Weights of a small transformer language model.
Size: width 96, vocabulary 2048, 1.73M parameters.
Architecture: LayerNorm before each block, rotary positions, no biases in attention or MLP, untied embeddings, normalized queries and keys.
Training: a variant of SOAP for these matrices, 103M tokens, 3153 steps.
Each number is 128 + 32 x the weight over its row's rms, rounded and kept within 0 to 255. Layers, rows and columns count from 0. The size above them is the row's rms in percent of the matrix's.

# layer 8 MLP up, 256x96, rms 0.202, rows 15-38, columns 0-95
size [ 87  94  90 100 102  94  95  85 100  96 101 100 100 101 111  98 101  99 103  87 102 104 107  97]
[[185 152 156 191 101 119 106 134 129 124 117 185  76 199 105 170  73 111 118 103 132 151 181 179 154 149  57 167 138  89 149 172 158 152  82 134 147 119 137 127 126 155 101 114  92 134 141  98  96 159  92 126  95 103 135 181 179 180 161 144 128 110  99 104 168 123  86 115 121 141 121 121 101  85 139  73 138 148 134 109 159 155  60 210  89  96 110  98 139 127 131  96 125 123 141 112]
 [161 148 118 158 107 173 156 206 130 111  98  85  96 144 128 162  94 123  72 140 117 153  85  87 183 120 158  71 104 144  83 137 155 109 124  66 145  98  72 113 121 109 161 102 113  76 119  96 141 130  84  79 102 143 141 146 110 173 113 133 110 149 121 153 156 189  52 157 136 156 128 105 197 149 127 127 132 107  77 120  69 106 143 106 149 149 122 102 130 170 130 117  61  97  91 102]
 [111 131  82 115 148  78  93 154 102 123 142 124 157 117 182 172 103 133 194 111  72  87 145 134 168 174 137 108 169 129 163  74 125  98 111 111 168 118  80 127 174 119 157 164 160  88 111 139 174  94 142  99  79 126 134 138 167  77 122 134 190 146 115 135 146 178 120 113 129  94 156  96 151 103  97  79  76 120 137 158 149 115 165 151 138 154  86 181 134  37 152 106  79 134 150  98]
 [ 97 103 124 195 139 158  59 145  60 151 130 142 157 106  40  83 116 136 135 142 142 159  95 138 134 112 170 116  85 110 161 137 181 139 126 154  68 131 157 146 159 115 146  89 123 181 148 115 122 134 119 119 151 143 138  51 101 124  88 188 153 156 119  92 133  57 120 157 150 152 129 133 148 130 180  61 126 125 170 141 101 129 160  94 161  91 102 162 114 118  93 161  87 151  77 121]
 [123 121  29 133  74 156  70 126 110 165 118  80 160  90 107 114 167 160 130 145  84 133 112  99 149 110 105 138 115 162 145  87 102  86 154 134 117 164  65  97 123 105 102 141 158 128 130 150  87 165 159 133 106  82  98 122 124 119 100  93 153 140 104  69 104 158  91 128  97 140 118 102  98 111 183 160 130 144 129 145 189 191  83  82 155 110  89 121 151  81 169 154 175 146 189 150]
 [207 165 146 105 119  88 119 125 140 126 193 113 150 157 113  95 117 107  63 152 132 120 154  80  65 133 137 124  96 101 152 133 160 150 132  87 130 164 107 112  76  89 144 111 143 151 146 144 107 164 150 142  61 117 132 119 157 212 113 146  64 132 149 129  99  89  86 121 146  61  40 137 169 137 127 155  99 162 145 169 167 151 130 141 151 132  84 148 147 144 134 132  93 191 138 141]
 [144  91  53 150 119 132 125 136  98 124 122 156 125 169 152 130 135 148 135 161 131 157 162 158 112 173  74  95 122 156 129 123 101 144 108 111 105 136  99 135 110  80 134 121 142 153 156 216 185 112 146 127 139 108 150 143 118 164 103 203 138  72 107 149 119 129 144 156 104  93  40  65 114 182  54 142 136 162 154 110 198 132 149 131  93 145 148 122 103 164 154  98 149 132  52 116]
 [ 77 190  84 165 133 135  72 137 104 146 143 175 174 125 127 115 147  89 101 174 124 146 121  73 144 105 118  93 113 147  92 118 128 124 120 139 140 173 157 132  70  92 154  87  92 123 140 129 140 126 144 101 144 204 177  87  85 223 133 119 104 146  70  78 130 156  91 109 111 173  98 148 114 129 163 105  96 110 126 160 104 140  45 149 111 115  93 133 112 112 154  69 135 168 124 126]
 [106 142 131  94 134 149  92 144 134 104  88 118 128 145 112 100 148  33  70  98 125 105 113  84 122 149 119 145 181 139 192 159 123  90 114 166 155 114 183 154 143  61 123  71 147 163 102 154 123 109 107  76 129 143 180  41 104 159  95  75 118 109 137 107 184 115 155 112  95 149 132  97 130 118 136 130 179  92 129 162 111 147 111  89 132 155 167 135 148 184  91 165  88 168 138 138]
 [115 101 125  93 136 110 187 121 173 163 101 131 132 100 171  78  76 195 172 151 137  76 104 111 135 139  93 143 141  79 152 132  87 186 164 113 184 160 114 126 116 166  78 137 130  95  92 190 138 143 148 108 132 189 220 120 137 120 130  88  71 158 177 174 125 134 157 163  91  93 113 151 155 128 114 125 120 119 159  83 172 158 130 134 155 116 107 183 117 132 127 139 133 114  97  86]
 [107  98 110 156 135 128 162 143 133 102  77  59  67 141  72 240  90 141 154 147 131 120 128 169 137 145 167 139 117 163 124 185 102 188 114 121 112 131 103 147 171 117 131 121 216  99 133 124 136 120 114 111  86 122 140 141 111 159 206 103 137 131 124 116 111 106 139 146 116 104 142 143 115 183  95 115 111  81 135 175 117  82  94 155 146 155  83 123 125  79 193 103 113 144 167 112]
 [138 135 106 167 103 150 149 153 105 152 184 141 138 186 126 111  67 150 109 125 161 173 176 103 119  73 147 115  95 110 187 129 152 117 139 110 158  98  92 108 191 149 121  87 138  94 147  99 106 138 124 100 119 108 109 126 116 167 165 159  90 155 122 130 126  60  91 151 131 120 143  84 167 101 184 171 169  83 108  99 154 120 103 123 111  18 124 160 147 126  91  98  98 131 126  54]
 [160 191  65 126  62 169 135 134 149  94 109 139 157 116 136  66 175  94 161 131 148 133 100 149 136 159 198 138 163 115 106 158 166 110 104 165 165 130 151 136 124  87 145  86 126 183 105 134 140 108 174  59  62 109 102 107  87 183 114 114  79 139 113 142 140 144 117 106 119 151 174  89  68 113 164 114  96 135 122 170 144 121  86  96  91 140 144 156 118 102 117 113  63 108  94 100]
 [175 155 126 116 131 112 129 158 108 104 146 128 181  64 204 154 107 135 118 117 162 122 104 130 106 153 122  85 117 149 100 184 109 109 185 167 124  83  93 127 106 101 152  92 105 107  96 138 149 107 114 144 137 127 179 102 143 123   9 128 196 111  91 144 127  83 113 189 177 147 175  73 119 113 141 134 115 148  91 124 118 122  89 133 115 142 142 152 132  60 154 143  93 116  66 120]
 [126  55 132 178 161 105 104 177 118 121 158 133 171 137 154 126 109 177  92 199  56 165 152 140 167 139 124 139 208  99 147 121 132 142 150 166 114 148 109  89 107  87 116  78 127 140 127 150 105 131  75 109 159  64 105 110 173 170 128 132 135 151 107 136 101 151 134 104 156  63 136 136 165  95 164 145 211  99 147 188  89  92 129 127 104 106 163 145 158  93 135 113 107 105 134 142]
 [172 139 110 112 143 134 123 190  86 122 221  80 119 128 113 146 132 128 108 160 205 136 138 150 111 171 152 153 149 167 151 162 133 107  93  95  97  83 130 118 126 175 148 142 143 102  60 189 143 117 119  85 109 143 118 123 147 113 126  81 143  70 109 164 143 127  91 110 128 114 142 150 161   2 123 123 135 121 128 120  70 122 150 172 117  99 128 131 126 107 206 138 133 127 153 121]
 [ 83 108 126 176 138 126 142 153  83 136 193 142 156 137 160 138 162 124 128 179 179 154  87 143 126 117 157 100 134 147  95 132 134 160 125  64 133 174 135 133 132 131 138 172 118 127  91 149 124 131 103 120 112 134 127 142  82 102 154 121 136 137 145 134 140  78 125 151 142 147  70 133 209 210 170 103 126  79 171 205 180 111 166 152 124 122  49  80 183 175 139 176 151 133 105 115]
 [115 117  72 159 149 123 170  83  82  95  86 123 191 102 162 113 134 157 122 132 123 100 155 103  95 141  95 118 110 115  80 123 159 156  97 179 170 112 104 159 118 142 188 140  92 117 149 201 174 162 115 139 125 159 185 130 184 119  79 179 134 105 148 135 145 146 113 192 162 133  91 105 199 132 109 192 156 108 100 118 137 166  92 145 118 130 156  56 161 171 130 143 119  97 140 134]
 [172 111 114 127 172 133  92 149 160 149  97 112 172 117 159 151 153 182 159 156  79 135 122 138 200 128  85 153  99 180 173  79 166 157 116 117 112 161 115 111  94 143 197 189 113 123 139 184  99  88 115  85 102 123  93 129  87  90 108 135 132 192 139 103 132 164 137 119 138  96 151  93  74  99 108 158 130  86 148  89 104 188 152  87 129 140 124 118 196 102 125 165 147 169 122 160]
 [107  72 168 155 145 147 132  98 132 126 110 192 111 107 140 149 115 122 150 143 130  87  84 104 113  86  93  74 152 103 106  95 178 174  93  75 116 112 128 172  81 108 121 119  60 125  84 162 102 121 126 209 136  75  97 106 190  78 151 123 122 128 160 106 102 142  82 135  88  89 130 152 167 154 133 174 137 154 108 110 160  92 171 146 167 141 101  63 169 137 175 121 106 124 166 127]
 [117 105 164 131 202 128 129 162 145 155 157 118 125 162 111  76 112 134 127 123 139 108 125  92 124 125 130 107  77 170 124 134 136 141 135 117 143 114 154 136 125  92  91  91 147 184 129 158 132 148 161 162 105 118 106 107 146  80 144  97 120  83 150  78  61 146 156 115 169  68  53 144  83  87 130  79 152 129 202 116  82 125 112 113  41 153 138 146  91  52  86 169 129 147  92 105]
 [147 111 156 185 157 115 186 125 133 171 139 147 135 126 123 158 123 184 137 119 141 135  94 136 166 130 198 139  98  91 124 125 155 131 194 113  84 101 118 117 155 129  79 140 137 185 124 137 138 126 124 138 180  58 157 123 126 110 177  84 141  78 140 144 141  90 124  93 110  82 163 208 175  75 106 125 130 114 154 174  86 176 141 123 121 153 211 142  93 127  93 106 131 107  96  73]
 [153 136 100 168 105 157 145 118  72 112 118 145 126 156 124 156 107 120 146 173 117 160 114 126 154 179  86 182 143 180 154 134 169 104 151 143 118 141 128 103  92 159 159  78 166 115 197 174 138  79 151 118 140 154 150 129 115 155 131 137  75 105 117 156 147 102 103 161 114 153 113  97  72  97 154 100 146 203 148  89 122 137 116 167  75 179  65 101 105 109 204 109 196 133 106 177]
 [ 80 137  87 125 142 123 122  87 152 146 173 147 115 190 183 106 141 104 142 146  41 136 118 148 100  45  76 106 182 115 160 137 129 129  86  94 136 156 140 169 142 113 130 191  63 115  85 146 121 172 103 131 103 158 140 123 123 131  84 115 160 138 128  95 104  93 132 149 179 176 129 126 124 163 106  76 122 125 158  98 114 155 183 127 183 158  79 108 161 181 125 120 136 141 158 177]]
# layer 8 MLP down (transposed), 256x96, rms 0.184, rows 15-38, columns 0-95
size [ 87  98  89  96 110 101  98  91 100  96 102 102 101  94 104 100 105  91 100  97 105 107 105  96]
[[146 129 144 134  66 168  98 109 149 104 139 153 163 118 180 104  57 163 138 140 175 111 154 151 114 115  43  96 119  82 112 141 143 119 140 115 131 197  99 144 121 139  97 113 150 190 157 153 106 108 167 115 107 146 149 149  86 136 116 126 140  98 127  80  68 144 188 174 117  85 108 113 153 142 142 107 141 176 138  74 154 133 155 148 246 128  83 126 127  93 103 139 136 129 109 159]
 [120 160 216 132 186 153 142 172 149 121 132 133 145 111 131  59 124 111  97  85 112 110  98 140  97 136 130 121 137 115 166  72 130 171 137 191 160 109 116 154  67 184 129 158 167 211 141 137 145  79 120 125 131 133 142 117  72 128 128 176 121  79 122 108 104 171 193 170 116  99 147  96 148 142 168 117 119  86 146 151 126 166 116 159 121 139 104  83  74 125 184 105 139  92 157  97]
 [150 142  74 164 108  74 158 160 101 135 201 164 164  72  96 111 132 103  97  63 131  89  57 115 121 129 121  98 182 125 139 151 129 136 136 109 104 118 110 122 170 162  84 148 129  85 157 135 181 104  98 212 128 114 137 196 114  94 135 113 117 109 159  86 132 132 117 137  76 143 130 158 106 102 101 151  87 172 107 163 119 165  40  99 112 168 134 107 137 147 120 161 148 149 154 120]
 [194 197  51 129 155 160 116 105 147  75 104  76 151  57 138 139  64 167  90 158  84 101 116 156 117 113 107 173  90 139 120 155 174 155 116  79  94 133 105 139 126 141 120 142 143 128 150 148 143  60 120 127 155 117 100 187 167 179 123 135 131 101  99 106 147 149 137 122 147 167 153 131 166 176 168  98 114 139 149 183  70  91  83 114  69 141 141 113 118 162 148 120 122 136 103 116]
 [160  75   0 112 123 126  82 150  72 134 164 148 140 124 136 159 117 128  92 139  99 110 155  93 138 159 149  72 121 180 110 160 137 171 135 160 156 125 131 137 104 130 178 183 152 156 127 157 153 102 136 168  97 125 139  56 158 123 113  98 116 133 201 115 145 130 124  80 119 162 129 168 111 138 154 104 137 103 102 117 104 130 131 113 173 154 128 149  59 158 131 140 126 110 166 178]
 [140 195 183  95 129  79 133 120 179 161 122 163  74 174 123  90 163  90  86  55 148 142  94  69 124 120  91 131 154 147 177 121  94 131 116 110 110  96 137 175 164 141  64 146 125 142 131 153 146 171 133  63 112 161 124 152  76 132  68  82 176 117  91 137 154 136 119 137 135 141 131 103 118 126  99  60 134 128 173 156  99 141 149  80 102 135 144 102 130 192 134 137 180 147 144 139]
 [187 104 122 170 129 143 125 127 134 102 146  97 120 154 138 128 182  87 156  99 119 154 126  53 144  98 160 139 161 126 178  76  82 182 144 147 157  99 137 120 151 118 124  74 147 160 132 122  83 105 155 131 109 152  89 213 113 132 146 125 111 122  93 130 100  85  86 102  99 127 138 149 112 120 119 137 120 105 151 117  73 161 142 164 140 199 150 108 156 137 232 113  83 154 141  52]
 [106 148 163 107 141 117  94 118 159 129  58 113 142 144 129 162  79 111 104 106 137 148  58 164 125  92 168 140 175  82 134 128 141 111 113 156 100 142 127 108 119 122 129 121  92 140 107 159 127 166  51 124  94  88  92 118 178 167 125 160 108 134 135 116 190 192 107  61 114 146 122 144 163 177  75 129  95 135 110 142 142 106 177 165 134 137 123  70 183 115  35 104  92  94 100 113]
 [158  75  74 118 212 144 100 137 123  89 116  20  94 138 142 130  82 110  91 116 102 138 190 167 136 112  90  95 181 104  77 146 118 117 169 179 182 153 140 132 115 121 134 149 118 137  96 155 138 109 164 141 118 134 177 130 161 146 109  94 167  85 129 137 132  84 130 113  93 168 134 168 155 124 156 147 108 108 105 140 197 172 141 103 189 138 106 148 118 134  82 106  85  94 137 131]
 [144  73  87 127  99 155 180 147 136 137 202 193 125 173  87 146 112 126 138 102 127 108 123 144 167 143 114 116 144  44 115 120 118 175 111 116 158 111 122 150 148 134 189 158 145  95  87  77 134 146 157  46 160 142 126 150 126 111 121  95 137 100 157  58 201 109 166  76  88 119 104 111 153 160 111 148 131  87 159 205 133 125 119 101 107 153 126  91 125 134 129 111 154 102 174 126]
 [113  83 163 115 143 182 149  90 162 198  93 152 151 170 167 124 189 125 162 180 168 119  99 133 102  70 156 120 170 148 106 129 110 145 105 176 169  99 202 104 111 111  63 135  96 142 119 102  97 133 119  87  99 140 109 144 183 144 145 156 117 169 157 136 125  88  82  96 146 124  45 165 150 135 130 111 134 129 140 133 113 105 112 130 177 174 165 138 214 145 108 124 138 130 149 113]
 [152 123 144 139 104 182  96 100 128 123 121 123 161 151 136 124 139 148 142 164 158  76 138 135 195  73 173 172  93 139 143 187 108 176  88 101 131 148 100 107 138 131 131 134 140 103 118 123 145 172 205  89 107 122 105 124  85 125 124 180 153 155 135  91 111  97 132 126 168 132  69 104 160 145 129 147 182  75 125 124 106 179  91 164 158  66 133  42 142 185  96  90 139 100  73 146]
 [115  91 129 101 117 210 123 126 137 103  95 102 161  79 192 220 107 126 134 146  91 178 132 122 117 130 132 154  62 137  94  97 108 103 152 101 133 148 145 128 186 156 140 157  99 107 104 100 131 127  96 179 151  64 140 109 122 106 149 121 121 179 173  99 141 118 135  74 149 109 133 157  99  86 187 110  91 115 121 121  40 178 147 110 100 154 141  72 159  93 142 147 148 151 123 141]
 [108 174 127 124 145 176  92  98 123 128 135 105  53  82  60 123 143 172  50 125 104  93  60 180 113 104 141 124 129 114 128 147 146 170 139 120 163 144  68  82  64 150  90 124 163 170 151 162 123 108 121 121  80 132 115  82 118 168 197 108 114 142 129 148 109 156 127  63  68 129 112 115  96 128 163 108 103  96 129 123 143 125 119 148 115 139 155 180 192 178 150 119 144 140 147 138]
 [123 105 133  78 146 162 134 100  77  79 115 111 181  83 124 152 194 150 153 133 121 122  93  62 162 156 150 212 121 132 135  97 137 155 126 102 160 122 118 109 106 131 109 100 123 144 141 134 149  76 132  97 119 146 203 135 134  79 110 102 141 122 192 145 169  77  85 141 158  56 107 147  93 122 151 158 115 144 144 103 163 160 207  90 117 133 110 100 106 182  71 143 161 107 137 140]
 [125 134 165 221  85  98 179 128 210 145 102 112 101  92 135 130 202 113 134  98 160 151  94 134 143 140 148  92  79 104 137 144 127 123 106 123  91 180 160 114 116 115 122 124  77 139 136 120  91 155 124  97 139 153 103  99 105  76 132 167 147 102  83 126 133  84 117 196 105 112 166 127  59 118 121 102  52 109  88 109 184 142 115 121 118 140 132 114 131  89 197  96 129  99 117 159]
 [113 138 145 123  88 102 117  85 163 121 162 144 128  81 141 170 144 128 130 183 111 158  86 148 148 119 126 159 166 145 137 104 112 169 123 144 119 155  92 141  36 120 124 134 135 119 193 134 135 186  83  98  92 141 180 124 109 142 156 127  92  67 125 138 131 127 108  95  98  92  89 145 133 144 110  84  99 117 138 156 136  71  97 219  66  79 176 128  91 196 168 107 128 144  83 132]
 [116 162 117 169 148 161 106 147 116 121 139 198  75 113 151 147 153 102 113 114 162 101  79 132  98 169 115 152 157 142  71 105 128 110 158 109  71 123 155 166  80 148  58  83 181 147 162 141 110  95 146  93  86 141  97 197 126 142 150  96  90 159 119  91 173 145 180 134 139 178  82 132 165 123 136  45 164 140 135 177 106  89 128 109  92 128 138 133  75 113 149 100 138 127  83 119]
 [171 192 148  98 148  96 121  97  78 170 146 158  94  93 134 130 189 111 120 197 154 151 172 185 113 106 101 147 159 109 107 123 166 130  86 175 151 109 123 138 105 170 170  93 194 145 124 157 134 200 177  93 136 161 102 115 121 173 121 109 124 136 149 132 102 146 194 145  83 129 176 101  97 126 162 115 139  98 119  97  62 113 114 110 155 128 171 132 130 160  93 146  99 102  88 174]
 [208 110 177  94 200 110 149  57 140 125  98 113 164 121 119  79  92 117 153 113 152  86 142 138 170 170 140 122 122 146 148 195 114 120 162 188  99  62  60  38 137 141 111 126 144 131 130 123 103 128  93 100 155 153 148  78 101 138 153  73 162 125 169 141 148  77 148 137 136 142  97  87 113  77 110 150 129 129  98 103 124 137 106  93 150 102  93 139 154 156  91 154 128 146 105 125]
 [ 93 133  85  97 183 160  84 158 207 145 144  83 142  27 153 105 119 189 172 140 139 129 157  90 128 151 130 122 102 197 141 125 135 120 175 103 181 166 127  99 116  74  44 137 134 125 186 142 122 124 108 163 123 128 120  85 130 121 100 132 121 102  90 109  88 130 125  99 145 126 140  93  84  86 152 134  81  99 143 146  69 146 134 160  90  95 165 150 143 129 150 106 128 143 130  98]
 [112 103 126 118  97 130 105 125 193 105 170 139 171 132  97 128  91 161 145 203 111 146  74 144 160 112 132 165 126 111 103 127 133  94 128 154 193 114 178 105 171 124 120 161 135  92  98 172 128 114 151 122 141 142 107 156 110 151 133 146 104 128 125 167 149 119 108  74 136 118  90 172 156 154  74 122 137 200 131 110   0  80 109 122 100 121  80 110 199  88 128 123 145 117 125 157]
 [108 163 166 106 100 124 126 164  62  89 122 111 138 165  95 167 151 121 127  76 109  88 144 145 133 142 121 107 110 138  73 123 179 125 142 112 102 135 134 148 125 123  57 171 159 140  84 112 119 151 146 145 163 149  76 115  93 178 174  92 111 107 123  49  52 149 173 130 100 130 171  72  95 121 127  83 132 140 167 115 176 168 101 117 165 132 184 147 126 151  41 150 137 126 155 136]
 [124 171  73 126  89 143 113 186 130 151 130 100 123 200  80 125 158 102  92 123  79 125 153 101 162 200  59 122 127 117 157  74  95 154 120 114 111  58 125  90 170  94 157 168 159 107 104 163 131  83 180 143 143  93 148 185 115 117  98 160 116 126 189 167 128 116 113 164 145 146 112 170 111 128 119  91 136  88 159 119 175 187 155 161 156 123 144 148 108 133 137 151  81 123 146 161]]
# layer 8 MLP gate, 256x96, rms 0.208, rows 16-39, columns 0-95
size [ 88  89 100  96 101  95  87 101  93 102 102  98  90 120 100 104  96 101  98  96  97 115  98 108]
[[128 123 144 108 141 122  97 153 156 112 155  89 156  95 149 125 147 101 160 167  72 113 158 149  89 109  91 190 133 114 135  93 133 162 136 175 110  71 178 140 174 133 165 134 138 160 161 120 137 145 132 150 123 127 127 152 169 127 135 155 211 110 132  48 112 112 117 158 107 114  90 167  99 101  68 136 117 142 184 158 217 198  92 159 141  92  81 164 157 100 163 140 166 120 153 105]
 [148 152 137  66 122  65 129 140 113 125 127 106 124 103 151 137 105 134 183 144 141 118  77 113 130 157  82 152 141 132 154 171 112 110 151 118 179  88 128 135 221 146 118 153 124 155 109  92 149 120 152 152 146 113 110 120  99 102 137  93 160 144  53  94 102 178 105 164 136  63 154 157 113 171 175 148 114  73 191 125 163 102 128  76  35  87 135 157 156  76 123 114 144 123 150 122]
 [106 175 140 154 142  83 116 142 143 161  73 107 123 135 136 140 102  89 144 102 125 134  71 100 144 147 147 152 131  94  64 127 175 182 166 113 132 126 114 116 160  85 101 120 105 118 129 187 114 119 115 136 247 108 103 122 112 149  82 145 121 118 147  99 128 132  94  95 168 120 110  15 133 172 152 168 108  83 162 123 104 152 147  69 114 105 106 132 131 145 167 152  96 169 101 161]
 [ 74 112 163 133 148 122 116  95 117 156 139 189 119 126 112 145 167 147 138 179 123 161 114 188  80  83 123 186 164 131 167 102 105  90 119  98 174 102 126 119 121 162  89 155 107 196 169 104 119 102 112  75 126 132 138 122 103  95 105 143 127 133 131 121 122  75 174 113 142  94 139 175 164 138  60 105 140 126 148 104 105  90 214 141  43 153 141  84 151  90 117 102  74 164 135 139]
 [ 97 100 138 135 140 157 137 147 158 113 125 125 109 100 128 117  82 132 101  62 112 150 127 142 182 114 180 115  96 163 167 130 127  70  72 147  74 157 179 164 146 134  64 107 159 169 114  81  93 114 131 167 105 206 104 128 155 142 166 113 126 123  80 168 157 182 142 159 119 120 142 132 154 107 183  35 125 123 158 103  87  66 154 118 138 155 125 132 111 129 186 173 138 116 130 158]
 [125 195 109 141 154 138 114 154 144 165 136 161  86  98 117  85 159  96  95 107 167 158  79  95  88 116 114 182 137 135 116 115 163 121  86 139 119 100 181 135 155 154  87 137 123 186 130 103 112 133  67 175 135 121 125 106  88 124 148 169  98 164 104  57 164 118  92 116 172 152 130 139 167 122 180 120 147 114 119  96 123 119 125 166 182 151 141 113 122 126  95  90 160  12 140 184]
 [104 113 165 122 115 151 125  69 144 130  86 150 129 106  97 121 128 115 139 154  64 146 161 158 140 113 159 121 153 134 133 124 218 123  84 221 129 121 162 130 173 135 180 122 131 138 131 139  99 157  81 146 152 136 100 154 192 155 179 170 126 150 151 167 157 214 125  76 111 130 172 186 148 177 115 186 100 136 143 154 181 132 140 167 140 135 104  89 119 179 133 112 143 134 112 104]
 [ 69  97 116 166 112 199 120 159 151 153 188 146 124 110 136  81 124 183 113 167 190 105 141 152 100 185 142 114 132 113 133 163  84  97 106 114  90 138 142  81 108  76  79 138 132 131  96 128 136 121 104 103 157 118  91 158  95 117 158 120  51 112 136 109 176  99 155 150 190  77  90 106 122 149 148 126 169  95 154 122 140 165 155 195 126  60 173  90 148  99 122 136 118 107 138 161]
 [122 146 115 126 188 103 160 167 168 103  68 117 115 100 139 121 159  99 135 122 110 126 133 101 145 156 154 194 179 103 111 135 108 144  89 115 102 161 195 192 132 180  91 129 161 133 135 182 120  89 125 151 136 124 156 144  94 116 102 167 143 140  89 188  93  83 114 185 154  94 122 116 119  83  85  84 131 173 191 139 152 126 155 171 120 123 130 185  82 103 120 158 164  83 188 111]
 [124 125 105 136 162 173 112 146 107 115 145  65 109 148 103 175 113  89 140 148 123 135 191 110 153 121 142 161 121 162 121  93 125 112 172 168 100 137 132 105 114 111 200 142 159 155 115 171 127 160 135 122 109  95 120 132 103  39 174  96  84 136 126 100  38 139 108 146 111 143  79 151 107 114 142  26 150 122 156 154 143  30 119 157 140 127  98 120 102 101 164 131 133 148 145 168]
 [138 128 171 147 136 109 167 119 172 150 116 132 169 109 147 137 140  98 200  96  91 136 172 189 127  93 102  83  44 104 132 135 100 166 169 129 164  84 114 145 168 171 153  91 107  70 129 154 122 139 167 119  80 122 138 129 114 137 121 130 102  19 113 116 116 126  96 146 125 124  82 143  99  94 159 114 191 197 147 108 110 146 142 130 195 128  90 116 149 126 124 166  96 148 130 162]
 [112  95 100 144 117 100 163 126 107 100 152 126 125 126 118 111 129  86  78 153 141 171  76 112 157 181 163 149  72 193 121 172  83 195 100 142 146 125 193 122 104 156 134 154  89 129 124 125  73 135 169  70 162 171 136  81 124 111 135 129 159 111 139  90  83 154  92 109 178 119  90 111 135 143 131 127 181  89 130 175 132 117 106 167  80  23 126 102 143 106 136 115 143  89 129 119]
 [105 138 149 116 101 160 135 152  81 103 134 180 172 115 110  58 105 141 145 101 120 108  29 121  80 144 140 122 129 131 164 146 149 145 146 155 119 152 157 134  83  98 208  88 185 115 149 119 141 147 152 110 141  99 182  80 101  93 129 164  96 111 164  98 114  87 138 133 126  90 182  66  85 132 174 158 121 155 122 137 152  90  76 145  74 149 143 177  69 120 128 127 123 149  86 123]
 [117 100 188 153  84  90 136 170 162 125  95 124 169  94 128 122 154 108 127 158 145 190 136 163 145  96 185 120 142 129 178 133 112  81 185 146 135 111 120  95  83 129  96  86 125 151 115 131  50 143  94 109 230 123 131 141 121 144 171 140 123  90 123 150  97  84  96 106 190  75 126 187 121 137 168 159 147  79 128 159 121 104  72 119 145 131 144 170 135  84 140 157 111 106 116 160]
 [122 128 149 138 128 176 165 127 147 153  71 141 124 117 179 106 124 125  99 105  97 101 137  98 145 102  99 129 137 199 121  79  58 121 121 140 160 132 185 132 117 137  63 162 136 187 176 169  81  97 131 158  90 162 171  91 169 158  97 143 158 147  88 157  67 128 110 130 128 134  80 150 153 200 120 104  78 122 185 116 122 142 177 125  72 159 148 126  97  71 131 116  85 116 127 113]
 [ 93  64 139 187  70 120 148  58 141 180 170 109  96 128 142 162 204 129 111 140 168 167  82 158 167 107 153 124 105 158 152 148  72  92 122  92 148 154 124 143 123 126 123 135 114  58 132 140 140 107 141 210 132 160 100 114 105 156 143 138 159  95 119 149 191 127 118 171  89 100 100 165 170 167 169 107 161  96 127 160 144 100 130 140 138 138 120 167 118 146 140 143 121 109  55 166]
 [137  87 137  83  99 144 165 113 141 132 138 128  78 134  70 129 144  99 162 110 117 156 122  67 120 123 167 188 140 159 173  59 108 115 149 102 127 127  89 175 155 105  69 178 131 103 117  91 156 125 227 203 158 140 118 167 158 214 120  75 123 139 139 146 106 122 157 159  77 110 159 108 170 122  98  96  87 109 113 148  89 124 131 122 151 104 149 109 163 163 145 129 137 112 135 129]
 [134 118 138 118  90 166 120 166 147 206  83 123  79 117 131 119  87  83 119  78  57 130 197 122 163  86 123 140 114 126  61 122 101 118 144 169  78 161 160 135 163 139  78 155 108 131 128 134 118 102  90 166 141 104 124 143 146 127 123 117 139 158  89  82 162 206 160 179 112 103 117  96 146  84 149 113 124 167 142  82 113  83 210 133 118 143  81 130 113 108 103 144  88  86 130 138]
 [ 93 156 181 150 148 166 158 127 179 145 119  85 108  98 171 104 114  91 124 205 131 131  80 115 131 133 119 122 128 184  85 107 133 127  82 104 131 126 148 142 124 140 162  98  81  74 147 133 147  66 170 223 123  95 132  81 135  89 143 167 113 109 116 170  34 130  85  78 130 113 108 157 128 129 160  87 122 115 139 102 146 141  84 123 140 134  92  76  98  79 148 107 132 132 163 146]
 [116 130  93  91 122 103  98 125 119  71 134 140 125 119  90 130 191  79 119 118 172 214 128 121 136 108  82 108  92 111  96 136  86 151 113 138 147 192 130 124  70  89 123  77 148 113  87  72 175  61 137 125 154 141 151 124 133 179 137 173  89 121 155 133 134  71  70 123  84 154 168  71 135  95 114 133 125 111 100 148  81 153 102 108 141 102 136 105 150  72 168  70 140 113 134 154]
 [175 142 134 210  97 175 146 150 145 127 117 106 143 134 153 133 127 120 113 170 105 143 164  97 129 154 117 126 154  90  71 106  82 145 136 135 147 110  85 110 124 143  92 130 155  68 132 135  83 153 157 179 130  71 158 163 130  60 146 140 127  90 131 156 154 106 117 146  63 133 106 174 150  81 125 115 124 192 128 125 130 156 114 209 126 116 133 229 157  78  77  92 125 120 145 157]
 [133 110 164 153  92 130  88 178  84 122 156 139 132 164 113 139 135  95 115 175 110 198 128 138 120  78 153 156 185 128 113 120 156  99 177 125  54 126 103  89 129 118 158 136 149 123 125 167 141 131  93 171  92 109 129 127 117 144 149  89 104 123  75  36  83  81 158 187 180 138 131 130 182 108 186 116 111 124  75 135 116 146  83 138 113 163 179 155 176 174 161 145 149 131 156 140]
 [108 104 120 147 168 156  68 107 180 127 150 115 165 174 105 134 136 121 113 165 127  85 182 107 119 144 114 148 107  94 109 157 116 131 153 104 186  73 190 140 121  73  73 147  59 163 139 165 138 161 132 132 129 138  92 114 125 111  85 192 140 148 110 113 117  68 126 106 124 109 149 166 117 168 141  82 126 150 109 132  64  65 170 134  68 140 134 137 142 124 121 107  85 222 134 118]
 [112 103 115 117 107 108 151 107 199 137 171 102 186 166  93 143 126 131  94 182 204 156 142 120 127 117 125 170 111 133 132 139 127 114 158 174 121 162 115  75 106 163 152 134  97 104 184 122 162  74 216 143 138 146 149  81 131 118  95 180 104 135 141 165 118 167 115 139 118 121 170 170  90 141 175  95 128 137 157 129  63  88  96 129 175 159  62 132 106 110  83 162 142 176 105 127]]